Each number is 128 + 32 x the weight over the matrix's rms, rounded and kept within 0 to 255. Layers, rows and columns count from 0. Numbers have three digits each.

# layer 3 MLP up, 1024x256, rms 0.0449, rows 136-242, columns 64-127
185103180125137127090126124125113170096126164152065110099177116070100187118144112069149130139176126115144177069167135113103124103130179166148143127111112125161105129093130081148148169121132111
109204141143174156187113103140132147139157093154112115136157131171072103144130089099134089113191142124066076193079160146112138141076107127038123162147169160093160140097139156149117137112133136
144204119092118189117086194107089173108151139076134108083113136098170182168172170097181117079153178116097172146165108172131162083079138081115129109151159098152124075117115201129142158079118132
143133127092157163152085069138039199113207132115132086173119074113128194164100152084113075081162161115096138118140158142119142134125148065091171136092100187147105136140117140100177104082085137
146185114068177086162144161138139151080136153089130136161100110145162134163088125110136043137145133165141175137117148146150115126133145109102189120166074173133099155081130180155165149087123135
129106118166085107054112128185149124041130077122139150140135159147103145128161162146141092149170115119117111097119159076120150116156158058092122113092124127111141196105144156073175183129169172
170132113145154121150119117105156175147111139163069074067132153166072112200141147157120072146139129075150114153123120076169096189059132110098142125102153176172197121160166124146113197110098161
104145142153062148132110185091183138135068144104143073094147116135109124143134137133125136111137146141136104133106167150161152151131147132139145098143106194109163119105155117080093030132121174
115115115174107102159078088135150152138183077187119061123110174147049096108122109155042133152132157122122158158126128105141079104125133083147134157129141078121102144088120106176123159202129113
138143103123092184093102135112108112097179088175148139091150138094103100146102093125163110099095109081201130113126123110155162183113132105137112137082092089125130076141077047137110095116152142
161148194117095179124137115075105201135117079090174093069118128104203128114094123153143113145133140093167133126159137106149121154124157162062167132174117096147128114064106182154177148172105140
157162129143068116182165177082118114081106070157127105148147154145141137116187153096089139100096137160099119111148158136095120175139144127120130094105116103146131137132054098105132149136085126
135115178088118161134086113212189107051118110114133092101080191133146138146156091110098094120161096163068088196095155101165093132143156068096129113117115151097168124143164108152127093149116107
099173121103146077170100128073138089127141135103083092166109084192162153116207091140114056138170134143164137134117112144156119135175141171107156115102150096083147117171186151101128191128171144
149144159128096138129107144027137116125115156140107102112121127123124104142152157144086098125123141065151094192134141152133106145182131082104150068085113156100155144134104113105055171115129159
078151176089134141110073162127141126074130126167165116154209157159140142130177057126099141125074115061151157122135144141118085122146123124160164144126102099148146162146063164125112109130116123
199145114182137118129204147136146148177119096203171145158086085105116134143112147120108135183166170165130112133146169157103110124137134124120136126177105048089138169090167090134122119156101131
127123172095123109140142106142097188142078075136132095138152139151112121127072119096134140132139097050138064118122190097133133117074182157070131076133133165141194124093138157216087177058121135
141162096159096113122118100171130138126105117122145125165127085164176158102133141119064144130092177099128176130101160186154147182168195119182155129112091104131137097118105179160060082139122141
071066147190112144087103156085124191135138149196179126130117147088141175106135154086110120164127114102102172159119126132122164128126090114150088107124079094077107137127167127063105133132188168
116126180152154102104034103107138188195179121131124096116131207123090135092159067116141081193128141158144132087132161113119156124162166143051128123140145122077134022088149123177080086107066089
097150131137148114134101022103134125127114096152137146121141159156171204134102141098128117141111069130169133120110096135164133150091116078167133125119114164145140167199138110103160077128144098
101134112115104157135135174124089136109080104126156142165088103084117123099100114123136154152141121146065131146139164182134133152095162135150134109161126084130142110166086171128173132134087065
125154136111105120155114148121148150137178112120144093108107161080163123130175133105132117084102141060167135107109114194176031104102119063099131086154178098077195129150153109136149173167083083
136114120129191190138135102093129138129127132136117128166144128134051170149201089126140150086118081156114037122110132103144120143126117151121139128082140116099168128138101117127179119113129160
159130146132147144087095136107154138115111120179112071132180098127140163154136156109092088136153128187111186144118150090131138137175144040153109082096074082145170181129198151119170099080149134
105174120065082121101105138123111104122108127193091105215233110182107136118125116142100153099121118135164125193125122158132140134129154131125145038115157137126134111171173127146097169057123121
169098218110133153173119124093086141102152110116137144091145163084128126099123167090117130119119105106126080111132126089131133126120136097097136153062133115166184076151151083074108091171145132
108166141116118100057117116099125149148105103176137121119136178184142131056128060111007160167107161119192103120100118139127145145094135152111175076191133179130167126191162126165134106200113134
160160132154132094110099094095146157113166097147080143188131135176198190123116130110184159139179180065151132150101105097137133141167159142110142098205146173077110083118169156048072101096145171
111105114113166161126093097116097085108097090107136117099135145103173181091064084041110108103150148102124119171152130146124153186111138090158124148112140122114121045136165132129173046116110128
170141166143179171161133076093101097139152140196150144164109127150125182054074118130179122188097162125187130114084141127112152106138109090144130115149131126138134144146133118143169092118086165
144138115140097132106150097147125127129127112114091125135164102102128193094076089086057104089146117085101097136105182142143162158121127052057132126145154173147095152186141106156128105132097180
117111135094173122113130134129116161102118130093137137116100103133077091142142112023117073113115097077119117121113155156127124144120144134122135137085122090102152088108132153149174113083131096
118131133115118163120086177078147118155125120148042100133163112097100128089096151115114104158126141078137129164134108149147118133132168090167121080130150123094135087111159178031082126117210169
161103162171084096144194151127142135104097101128065091124175108168167086091142167106066168170119158164170090122163164165131088137133132108150132079114143165104155157128104194108189086073178200
147145127126093101124160127124130106084168107113195111135137104074142130083095150099134128093162134116126124069126153174136122118162141133095142110145153098075170188131085129084143158086059115
211159101140129206154133140119118207062098110169136105165149116122127216103123104128130113097194144137104076194138148145104104127109080144159100125140108138108137163111145134183149094164131106
176103165096150180123135145147172140082166110118135113105102171151126099135120140120116142121163166119123162109129088100097086154111152167175095086120153146104139143109131122092136153139106182
216104156164155109075176115113144113083149166107100148088150133099113176118069124148108112142128127149206119116094247166150117129109182104112127142127142165132179162179130166137128061151120183
128130121119155156181145134074086174116095167123174122109177135149127144135125141141149091087103136114143159109085103150077067150179162134083155139177151174090161078053046148147155166083111170
144091153170106161132146143074152164110068087098115071146182150155100130107085129095128131157101097113149150171070137133116153146156159195138118131150145118108113130036105153055115155103145089
108162185051125153090136152142137134030131121095137112106100109139050139131152144153132127140132148131170144177129159117093123151127153090132146132170131089100206154135137139126071136156130180
130177150108181106095133092142082107182106077151112088149111108173145183126152165108054119142126119017123050232156122129130106129179143112130123161130105096149150117080130149118150142131083216
125151105193178135114165107161129139139136094135068106158191175150099158069145062071145113176175105122136094110113175171107161117115126065055160137173127169129154179136144174134149107140210074
116170114125105118134138116122155128124116069117112136125146160145037112147101145110039185149134100095107093137102142092156112105141127102151143045114135206155144179121093193142113118121153152
047207131078139155127120128080072135055110096207145175150152138137181128115091160128047162199119116099164174152106119173115183162144115084135153142106136120102138100135170105129184102158142132
137105096125110140106131134092113125174099158132110088105094180132136105162134136155099120112154134127162186076050115132170129162216121130144130156090105100159175115103124112052131119089100103
108115132135094125070151122095169142172108135201162130123167111182132140195155137148104120134221138112095154093124076184125128160126129152133140105069121148153118091161082104138094132099137162
155178144129151145087208165156131143162126111141135129131158200122156120115103153095169149169151113094161069107144123156129119157112148117107117082096096075085215089098119108098147111107098155
128114151106138129131056138131114165176117127137077112164111145117118155163099116131171122136120161089119073096134155140137120145161124130087123120160163121140122128132108070147148066124156179
140152163087063161113100136132092193164191136186127136134108156109140113176154189101082145145102149113135079073115099105157159099127170117070160183139074154106136129052107134124095102086145255
127150147160086101147135131146161154117151162060138149119127119137089108122136121073057137087121160086114084121117130177093046124119133096145143128133151188208169171057113120059171100139065149
155148151087143145070119145138140108057176143136151150120150138123093065159153118128143095165136129079069128146173141146170178141119138158123120143127169131106121108182117147175155000184098197
132122163167188114102086181052165156061134122114072102159118092114053131163107133152113119165081154117052131104109156149151138139144137163099120090164164122137116156069114139147157090106129155
086138125139157092058127202123184138099150118150126092125127147203085107215164137075121118183146148102109174142108165167163144154161158037166158085117116126105124145119098102060141077039162116
038125152163126122141136111206111135154115107133100124170122175143102149060131070114115084147127087092122131173160160100134123190126199134033111155121128160068174153147047123116063152148174114
115133114081111172147154111090146127064158116103128195116154140110087119100155153105117139102142087096111132132096114152108155120131084108109123093142154112116107121148152142113136125159133173
178136124132178052101085112096113141161115128161160150081127069122103162134129164088078074150163150118141130157116142151131089093147146117127140188128063130143120101137139133101185180197141154
161157134124176162131108139115110145074134114099119120149108121137148191082123138133117132102151104106097121209187144133157131106146140098073134114167107143089144135188122140122172151132147123
058096165133128146152098152104087183139052061099186126070106107099140136153107076072126085142141115103138176154189163152092173134157117147114161112110142144127172157168117114120160170102119113
189168128118091142094103140126106116146107165100080125155084096186091177215156174102134121162097115167083116125141105143102144143124120173105134070161123137165160141101150103173025079151176169
118195121109124084156121087103081090142139092110138138125173093153149125089085149111100076128076124172154104157053107159128170115105193091058125155181148105139095132095110150156159184165129172
145138155147153145139189117109119133048149163177160171145149132182171109130114088149118075177118117054133203146194137099111148109139135093110130131241099103112161157109065161116140089134109143
125160143100161170089111139163071133190141076166060155191083120089140166118140152071142110107157107110142127164113145074107140113118115148079116120096158064090112121156174141132103138159098122
096201125144148132106123088142100157160182155153138163155119080170154147165122117118105134100082153116124123092101231141145156135092117097097132147132125159140162144095100145132102124120119165
143092133140132144145115200127088092123108138166144172141136141193105156087133135108130104170141139180158134165125139149154180086162139093200137130146069163124088142089118109117179113134098124
119119116070096169097185120122067102119084126106097111110168072107097138124139111148061078124156136100129114092111125097138139052162111142098143122124160144149134160098174187131101106109152150
126133133082143130111135053146072158090132161064124084099122131107149177194128156132106164105117095162150178100109124102086103136124147136155140118173134104110147123100100147141166151146180128
115187148165155131125139103101175086188111103135091126058169123138166158133111162076104124102122152082109102129134175151175144111106161058143147135094128113121196133152112140132095082150113143
102109122092098128124144132086114088108126144235166141131096125211102112137128051135109169054150144105171118099099112165150072079119196127139099120029146079104083114086128090088160102166097114
160161130097097140092135147122124146116137125095151133137149144130121124125132103129126130101113173164125108152124103132148112156094146123142097110133147121099113049130158112167123102166128114
103173125171103116137074209069175120109135166226091107120160157146117118117125143104065141179114162080107129110120153134172108180186137050091120080149148089100098111159103089108133091174135126
065170098053146110098184110081102133146139127066151188071080167147124156132136075078102123202099133132128127163074139164138078135104163138180128121074200143135139105158101143066104185155146074
154094136101144158122081112152107175118116130057105151095064119118128105167127092122096167204150165078189142166079112053124152144140146079098176115127096186106165150114094107131140063115166154
157149180122180118147116127035095092060137144130034153150078185175115135135148141148091127136139163133190132179079146149104110144117098123131144071175072173129101089066115128057149048100105122
097122095115130180124073147119138132148137136194164142131130124096154090114141165179083112163125112133107153112136160210168054148092114069121158105145149193050137114120086128134145116129205110
064118169148140164164185078154048038117183081132139178156181140202174106100078238100125097085133183169100139137123165146161163156094139064152118156108057177087186156123160133160130150123207169
157183160192082140164105136155144090057184090210108092137149150158170093170100159122134065150133095135177112130116113080135104131101184078114141144131132117107125092067070123144085087083103094
185127117099131129105137110125142144148114098154113068115115075135158121069149131132164134076151141057159169136155121123120144116085147129149135085180140145091162123127154100174173114195124144
192104143152075183099127135131069163087185124130137136125148157092143079160111151111123093144109148154147143114123156120105114100164161086120159150163156164179127139091113133147160126119140094
116165081115148127130152177116128168114134118099118115149112115163164132131160116144105128132121133128153126131155126179092094171158159100163186106136156144077146134120152107099130071118114126
093140060117135079144098195135129107235137122187093103096083168143137106159117142135116087147104162100161109122095155088133086158201157154172162117123090153140132129092096174170198181121162130
186189143126132136100153194092152118089124144097141109138117183163121069086083140098076099158105138146154105200093106059096143141156163136118143091122104191105129110087139164126094143079118157
138137141105141144103135110128156136104139102157077082174069167163168130141100163115178104089138145092205085135129141098170096183198109110159174115137142118062174100130124177138100136147134122
209170123125081153134183188101114111166090111128054214141183153145118103118165151102099115142111054113102110190135191160106124192126200143190119121088161138156175105133098180205152073101058097
095142118135115131098100137164123139131145190135115100094133054107121248116096111072125097129133117160098169091136136184169037133091141116185106102093165142169155155160078110082155125112149145
126093125160099154096142127113185172105126159137116153109113080158127150129152142113160128136070104139125153152089184115109095164132134121116143111134150144151162093144116160178107122134122160
167116128180092107111124128084161083092100074147099096150148125196175142116181151093132117119127107090094132152130157186138197106137144128103169162137153101090049105097097157165123136149091140
137188105091125120120098109148092132201127101120108059135141144145168119114114153103036103133184141071106025150129128170062140199123127101074151146094163123115140076149180096158132042091113122
101144130092117120124153145078114113134107091114135111124127050116105098129155152134197136160113169133063174081081124128113152162121137158105128126124096144075150133191152101074116102119242176
107174130067097100140162169159110031128131135148107166146125150098142181137148107055067107213110087136176201136095130146147155122040090094104112126112078139108132123076077130054117167110120105
146255166161192137120166098082128091157140153123155144116183144172147099089053151058110095069139109091129083177095096221133157174089163100129139135199130108122154113097193151154161123121196203
147174108122195175114200152088092113160116137132146152174105164164106124115191153097084109174111121084125114143093210173147095152161169130156124126130098089101153112110074131119195109127120129
081153129095118132107135139124129108112160129091098108101131112136189152156094155098102103088148121109189035139114102147142066157118157148119141115112132144135179120094073184141152161135157169
144135150141068129153172145119071178111101088129111120097073162053125105142161094124133163194121119032153051110112090113132128085125117161122178047120076111154111111121173131111169131130122088
117184134157096130143155151154119112160120035112099098121136151092143114167072126164052148057090105124119109128114186146121117165169114147209148062149114162115161160098101106169104163126140174
101089153116170111139138116110119136128161074153111141128129208107093094168097115118088163149128121114098083133175171099139099151133118136137138122100128158132135111118147117105123092124138139
084110145196088132099076082163143078170137120154145139102089097118139198153049095132107155154104105000091147110099101154109156111172100167121100146162128156110154090091088121159144140106141115
130105125118138133134104146110079103109177125158119119130089114147138118095116142057141115165198152115150115159139165086162098161150150093164091139162112089132072138095097105135133143160123108
184155119216108141119053105112158127169153098114096080164201210082210101085146248118106104110071108099108133171070100076164083116130165080088160132119150152180117105118177181105082059189166094
120163125068094154086169144127116132152098153182167096145129156160102107106104147140094126156169100081137123097114119113182113184169151105130153098105128120161125120123145162184115086134124112
151193139128107149100085181132151164132127173165071139164102112154059110159113140120058155133092163148168152126130170122132104152177171162145139101099088141143195124096119100104062038147126145
122084190113130145160135146148151169131106078127145111076187146171215053109150114100085131206170123063114100149091148132145141126147149115122143147139101169070164060122101174132158155124148229
164084149195146112147147054132117159081150127119118103112177114154136136148186100148126145141163177095124158160102137075076126079154116099180166145160065101127074109101097166146109112098137149
128109204162114113130142179142135102145130104141142112106142098143133113084102134074117069127161172161121101146077174185116164177111102141183132131168121183094115114170113107141131124156108159
118186091131133123141147153121071129102166095065093137090069186150125160147101149117141093096166111154160164139144110137111104101121106132139117161059219125067170130091133130171129062147161143
# layer 3 MLP down (transposed), 1024x256, rms 0.031, rows 136-242, columns 64-127
166136134151107107094121140102098133119149158136113133125121130122091074168148104147146133126141132146106132137106102121138132132079174136140160138137157122166091146159146124099134093156136126
149096127093139203111056183138078097138066101153158154098151125055134144147135136125147090119121147098122108123140148097119126111141169175109112089119112174147156196140086102146142136102122084
105129124117181181129085122070083160141129134088156184111100091167149124146136072119129132134099181168122194127145113158136102131169134137111165058186077111143136120104156100176061114090095119
144131060145111127101111157034138177131132154120091124148118099156098082173181149106166109154081162119157086127125177083143149105134145205104122090113136105150163128073098116086125122117171107
131089126123127097140042106117111125085125170110154168115096097138092142093117131116137159111081122096122096113111143128103095085130132133093135091090099176080099167109123167142135106091122097
136121120123089137094166125093119097138108196082129227161101119142153125154071123146147148109113108151107152081123130122190161120107106205151106138148132140135164170113141115134085113149083164
110173190068133100121100123139113143134135131088123162111188070137134146097088113116052167139103056177198174141108246101134186157104088103111141079154129140137126167082120164122112184122138147
140151130123111124130138193115066134113096150109130164157163130186116135093122140071161146155122156100167163157155130111062105097182188126174152122114169156116132115126119126134106064129146127
134114084114133146153103117141114121111134117089155138122131150119146114104147132107139117127152119077123078103120143094148110121066095139151118152159122153124140160153135105079147138120150125
108101138088103131133119074181108131115107139141134082111111105074136193128140175116116156140092184110133112130144132181138131125092101138122136109115131175132137200114134127174173212083101075
115153093070171175153161130148151128170112143072115139101182133116143103110121141133128133160136146100101164119100087123121097125150071171122099094123112123158124180164136134173165109149171095
107087143152161107140109102093134109138089115173115143149131114127089109135081092080056070098140178148120105079082122098151066099149116195132210167144122056136070166099140182146139122129071178
152115107119069150119087134170093144134124122122074150145114165121101161150107150119102156088111147103118190137127061137159142133173141116139125119147173174174098130129101145116118110101108124
123101086086066085084096100190103162114134131125123100090173155128104082145047107109169116137146100130145124093142126105113061124123179132141136106165136096143117168120197098163122130095121117
099130118087143159111123129123074146174147174139149079088154053099069139162105088093107118126128158172091153099146095132152097161114130090177108135106127126129103109133122206127103153126134118
162168194173067146143071138163183118141131144153160134198179032089147161189141118111156094098170175057124099145182167113154106129143152107154124151074155120160220157119116153194118145079130140
126111133116081129143122118176132078154148087152177139085088097106175148115129089102146152128068124112136082082178177093185141094070085159157103187105075149123199162193072135081166073177174165
164091109183088099148113090167125100104119093100145127102084132176117199090186130075164171142111117077077181157109103069141122141178137162112176120213103115124109115033066195063170066154133220
144135161097099143094162146174125158141136116125109119080167177062117153100143133093071114139088181133146131155168144139132135138115078065201157165169089191168119131134138110204129154130201121
105130074140097159150125129087149088172157166136221128131160150164099117095139127120177104140173098139128108140106105141181136096146111136106129143127094133136049132140184157101144116116111091
087143103093137138208115194111088077168170134109079118133115127149129029126182113171154127181206133179102161182118154126114070095075151162083133083161141101173139125105159159106166104130183144
140159146111167142167177127154129094130170144126117143141095134181128176091103137070152148217161179166117175178153095139117080094085048103141147099168134077160082165171174089181118099141093126
147113090127138105087154135118144114109153117074094169136168146173137109130159149114107140131142129176128184156137098121120088139106105122160139100112126143173121119140164092105131158187179142
161096216056107135159069155134127117155088154108174150071156073153163119151134133152120119116091146101105161087138122103176098087156134151145164092101101080162195143109115105107150095193099095
143149094156130163078124128143112085091126150144117146084101127110141130108087066145111035143109154156079143174122125127170127145158122184127115087138109129155127131114155130137126124124114096
121154140088119099149176161096169117131149116099140132147074117067177126172114101134160106130093064124109120094124108163129124139161124079153125064111128080123130080140156162123094108107144120
111126134149143159094165101166124213140106172086133137111172114116162086152102110135095163103098152138167117136140152142082105089108093147125125169153177120078143111127188082111125142094081166
172123096069147175132125155198194169092096087127122124175130135135105146134074124108111052135111173081159151149091189119173176142162159153125173106096118136112121154143156118141115118153041120
143184083154197200080134128118151158070128108112134082070086134170143145132035094099098105092130136133203202120146123184148122127110125105154213144130117129170129064114083095145121089100201139
137151134123149146191089127045128122076159105192154071146082167100161131149215170115223123137096179161000141155156102080132140170176100122118116102114186089153135027131108120080174185099124083
119141040134146082134109082144124197115155118119170126124128162091162126121112126088145200146118090123134092162117157119147120103183165196159114144098157106115155122122120090145147138080096137
112110148133140092099142127159118137146135155113100137091182098079084127134153103113133132084092095146166131151120145079138098103171146151099108114130130088102101148116087134113137160089160125
071108132160193107134105120138105122124125085121177127164094133135144119092133156123146159110091150168159121134103171126127098169153128138139089111149111099137151108160115144150106149116165118
176166125131072135109124134116131084132125177135112125085110110197115150157107093159151134192146067133092118118127128101137128086155106115140131108079116121104070141131074141122135132170177127
079083136166016165170064127149118109158166203102106137124119112156108116042146092082133119162090142161161093126087158138147104131131103097156098126109075098128115179171074072179155136136143075
171118133139098131111162143075081116152068102072149142153088179082145084197052138089107169089189167084121144123159163132111057077170099201191000114110108124108151147093052146109066108172126253
129179110098129108116135105131133111097101130157163132131148161128148152154146118117152122139120128094135126167101138109115115132166119126140137126135109136125166144117125098153120126141106169
095127132117068160206132093147090072106172146091161116104118129169119084112105113086136154150168131107121080132121161151109178135140086122106170129138119092125096117087195100141104130133128063
106096110107150150148152125122105100131131166146103187144126152129110167151160104086125117169152172166139153137136144151122136134124112112167157122112139147107084126117085148132178100117149108
063099113148128126114081124128179161147134088119175110201103125114107068186075173135128129108141127142088123132101143094143099170149160169141117169139096132142146164141128149136146167102126121
151102133150174096117111169152155172154115154096027085068148192123178095125154120154082070102152177124136147139172112119122118075157190133155103129129162138156134094085228119159176145132092148
170105111180159141209090102162159088188132134134149131133155082107142158199139150066104132140131136125122113164163092110134084134123125153104160117194097132128131098110101149217139118103090153
172119103145113155123114139136154159178119096136186165107117177139142102184108095112136103124115125120101091156208068151110120130129127122111129123132109134136149093132128148144103101138114123
130147167168124197075176119133148100189108095129087118103138150071172098145115130100090142205153096131164108121122094161125139104101178145156159142151181153126170050119125168084096121128201193
149076133183200151110081099095101153139165152099168128122182053097153100088097126111203149085091136127099136164146153158111118090150145160103116129126112084082114128126121105090155129107114080
099091139150191077061145127110151116064154173149171165093137138125145125082203168103158124133139178091168113064119156138141077116134091145160101140160105117127132059058156117130167115082133104
193135129101128130143169132131140128140194144117124120191180115117062125146147159123175117163096091152106048068089131192134108107079169118138051133115134174153207100144124108134106091160118176
078164088129134099087095173150167096161104095185175058122140151071149196114033086122071133162054129104128093059119112126198182187137120121103090161092120171121093117107163126191087083138140104
171102130163105091100143060110122141172099139055133071025098111092164167069118142096119092125110162148151125076153170166112117205105217176072087198193220145100136146088129130125151152156131140
117125149098107129141153108119130097052130161099088115160126146101133105142098119149119137106165166101145179147154110117121143164115106176159177174142154079139096150105121095169151081155151126
099167132121125152148130104132123139104139181079096134133098128169102129117155120110108115125141147144050122143149144131148076135165105164130117095120155143105114160078098075133118090096053157
146096155111106102155108103082083102159081185095092094071127138096187093134074108081087143171131124133122092124104145086168098203140145093132124122120120141144171094172112118167117173072142126
151127104125120131137126142096142089137100086085070160162113090095196076199165159039140153096235150145094121148124161061183062155111123122128143138110101109115138161151093039106151105100104074
085074074121102144106081156071127132138183141151119148113057081148177136159131112086161134168192111089120125154200132178188124142089143172104157167087139145118150130127103184192152133190162236
127104129175120121097128171132150119105149118115057173139099146098152078144091098136121207143143126101091125157134106093145086099167196141163116153137173173207196135213139117127134141149136148
099123111122101200143097164085127114148116131119157117035103129128141134122148082150088180135136151128151139148155145132169116094143111169155174153158112112090157105153129097134142103212118120
150152101161110186173125113141132169146122119115150129073144088112214156033085136136194120147154177167079160161111109136168129122165137110135130220196159094173092149162142047097128130113145125
146131130145129150112151137107106126143103119095123121095124124120144115098118162092118172138140128140125126113172156079123119126121114182079103149125143103132168103094150156116129177143157110
125146127122100103137120112118140136140120141071113136093112156089118173128116114181120124125033086108116116194127090132080105089146176147108186149138148182113125109092121164082142095141135140
167141095137136147156087124111131127118124129107167105140111173126077145100144085119126155126110118147133161116102114106120124177183163118095155105125160190142112097163113090126120167132171139
187123108145090151178152102145117136183069089130137152109142083124066134097130083108143057132143143139107114111085058108145149111136101159115136140119134074109185168146053169162135113109114140
088155093146154074138121126112122082076179159196168113081148159130131150137159123109153089113091087106174147103172144100081140055154138182169123154123081133155120150152108158172064169184084147
136080178156139128154120136100100096141066110123121090179106117146102067105167099118123188189146111123144116217133089066117064078101153127090170141093103077130137116122051104127105173142105158
096096162161139075147130178096153094211117149147115073135129092094095088160181129111130110103101097125128108133138117178130083105107138132153154105115093102179188127143155119155115119089150069
097125144128116165113139145142088159145102115171110146131092140098185093105133143092146143135161141095081132184124166119092136131139134122101101115117162156137119168149133082154132151142136126
115107144139098116134114185136164129124083142153157136140066105051095106096156140145119115109103147100153137162198054093089122092147119149167132144102123171131111133146107159152153163161085113
153092127132138099116117129128153141093102098137158113099122092124109171144129122122170128114104093104159140147137169169100123109117171109122136136108140137114181122166124090103140097132103124
104157101119153102145154164129134097135131132147151116099110159089151091059091163122141141180128090113164099164087103149101134155111116125099180162143140134086075108133075130217130158090107164
142157072108116139147175107072099133143124145124090113156074189154151138120148106133075090102172140158090158089127134185138131099140213138105163152112074095132141150108132130143160123122104091
123100124067147060146132139163141155175119122102157108095105092170138179066155163114156131136092145179148179058175147115148153052128142189125132144132108055129113141050077114171152117067145086
134099128071128129097112096120091118087065161119137141130120114141147104135103069102102113155146146098109137137151144117125091163122112138175210105163094160073132149122200154099109121158112165
104155126132099162116135105115068118138115165125164118108135138138144148102139121127132130123135111113149118204150104123117124065146121144162127110156124121102098140133169148136142088132106169
181111126112138140063133185114088140149136174106125136089094120154179114162149083133103128192167097178097204168192152123160121147092159094092124121165154108115174113180135069163129142108105157
132064142189114185080078107171139084172095119153158112103168127135104119164144121118088100158150108167144137131137109121115113123113136161094108132129132120141122160131138073170102055121147206
146104201106138119205119067125098166087134111101135087182142154145078130121065134146114082026130134118120112152127123093172143131142096091054097128152067187111095170145149128232223118079091112
144233141100210136133186165117210124130106131133138134124110151086125151085088107114052130129135136118057124189143149111150102129139134178194124108180059130121247101136100160119121161135119067
178193140079109088206090114161095106197096128124196109253106159162154148151145104132090106131159099156121084165128107107135122139118170115104171127167064115068147127221137115113104139097113138
105032151138128144117203102176192103205188111113162038232106148255177202086081051044093092102145177144087104175114123166175060052106099230125146101227028059083188114143026064063035153160092162
075102156144130152101176178104083090128123157130153150118104120159078114102161103124105109163084164130090173100114098119150159103098163040129083106148220163140110198166099155155122102159064081
139145178124090116100159189061128095071057161175170064094132141150133149141109163212132146095192182083095180071091124230109116083143087211170086154123074126076125083143112146071115049127112107
121118154131052115178162169104127131140122097155121082121148138153132099176098193131078105122104126068108192143148146102079150126175053111116145150085135151133104145141112151095107148117116191
120129094142135118156116109106126126136130106153169133128116111157132132137113111103116166123134091089132152105182123142072121101143129115135192136131115155153097090128133120092138136116114093
110141133138125159049147120164130114077158189130107218118145141164132173132085143162137106150150125125138111085137133144137110083063109055140208092061119073064091123104141117065082126127127126
158124149160095136151106087155145135081130130133123132090093148123134154099111101121144119128121180164103092058139136148195128081126152087111176152101147110151155140118172093114137180103109157
134157143101116152174114084147118124143140153105184133159090173110058174172164132137200094155170098174094094099023137110174066064098163173129058141121127103104101119144170155101140135155104123
108143106079140123132129145151107124173168092091178155040104121114109152135091147135168152126162154093145158161137121120168092116155125047129105150139106155090111121191166098155140131136108137
105108126093111126121092098096156120111134146098112124172060208162167093092114130165195172132180108134158137074107123143197125158149125143098101115154143056137167122113140076101166112121090052
187072123131115115165069152142125124178075133152135176112120120098133083142111160097109098206086163117172156179122133138117153133100162151108208103214118126112110059146138138140155113154129149
109142140141111120137102141161119177123114118136079117141096109146186098127157144109181158138143084112121132167138144126118117142161153125146126161098166125155170160092075096071130138131143155
140088104136153111157133134093167146078096107049135131062028121111172139135148106123094115069140104188163108009138121088158114127126123107130137104114068186131170040111130098139124089139103186
126160133164093127141092099207144176086060109073155147104096125124189088128080130138110169123166114119116049154170102126108133144082125072105137108155137115102127110117090164165095135118079133
090133083105150131167146136164187121151141176150146075115062133173139147100137135096079108158159138113172169014097117104130133137087157094100163100099112082132169189171130144153134129140096125
175056115076137154134169191107103143165170192100080176150113132101114123166163106092107130125133167149091155135180173128142159161092061190114094107182126145086168074127240151099104077132192080
183079113134151144134109148128122132081058094187171179099119120125133118109084093087166186131145149105178172146189127142169162095169197112151155128148142104050116144145134085180120147103178068
108094142176167117133200148116080175107131122185128089082155147113136108112098145179160183104105134139093089123144126165114138172147055123162080131147136091139147094124176111059139080153171172
095103140168197118134043064175120117135064149142123104073130129087158150139162198124055176085090154044151173120155139158089046117108097168166166113113147118113122130112119137153080156170181148
156085137090098065076090220164232172115176099113128088108021123122172124129074134149155072064156185140102133074133044173156224071110171180168136067099179117152151108157154098146009139223032093
134114118163139087104127075164115127143077148089123135130132147086131125121169141126112085103110130131175119123112098107145120148137072120153120145129121129118090111103117084124137134131120150
086129155140134153088140145070150127167146142144098127171136130068140119085087147136147168139108165217116125156183105132134092096120123126171121121193146139122066117137107130106159145152138195
185054109156188153147088190151161111165084082121096096113124060110118093123100113101120189117111127155093151148122133081112087149130114120085116093119178108110114115133106131132138153151121164
149170131225166093146157199117175236120189035116174110176103150125216157128129118113141120129113078164129139117148107061089106121187179064111061150098115090149221153102061144120139206145094062
189107105098166131109153140143160113094211168094137165130095137131102101180145126136104142122164124142139144112138114140128166150173137157166148107167126125147129106096109110099085132044164088
098079139201131134112151130198166136115053165144159097117093130149066086187126133121156069180134172074084105100213191109075122101105134119093172113059124206137130170153092150137160170200145099
191124130103078132145110095178112196111122123143105110121144164105129117190141132093132118152093112097124156180219090133108157071126133158038170132152153141076165128070165141142121155134034082
143144136130146152157104141131111132133080187093121148120113120097111098076138133108138136095099122137093119138162174103166114149120134115149121122137108116113142098129108085115128134130110132
167096097098180092072167143135138165122099171179139096105147149187115134166169135090126116170162147126101162095086094146090139094236070093127094159185136121135132127102152097126130116167114139
099093105118121104145155160139160124074089123092099180094055086101182134146139172097104159093157128139089182135161127141157137098144132192110112141131115154116123151133172184111185092166108110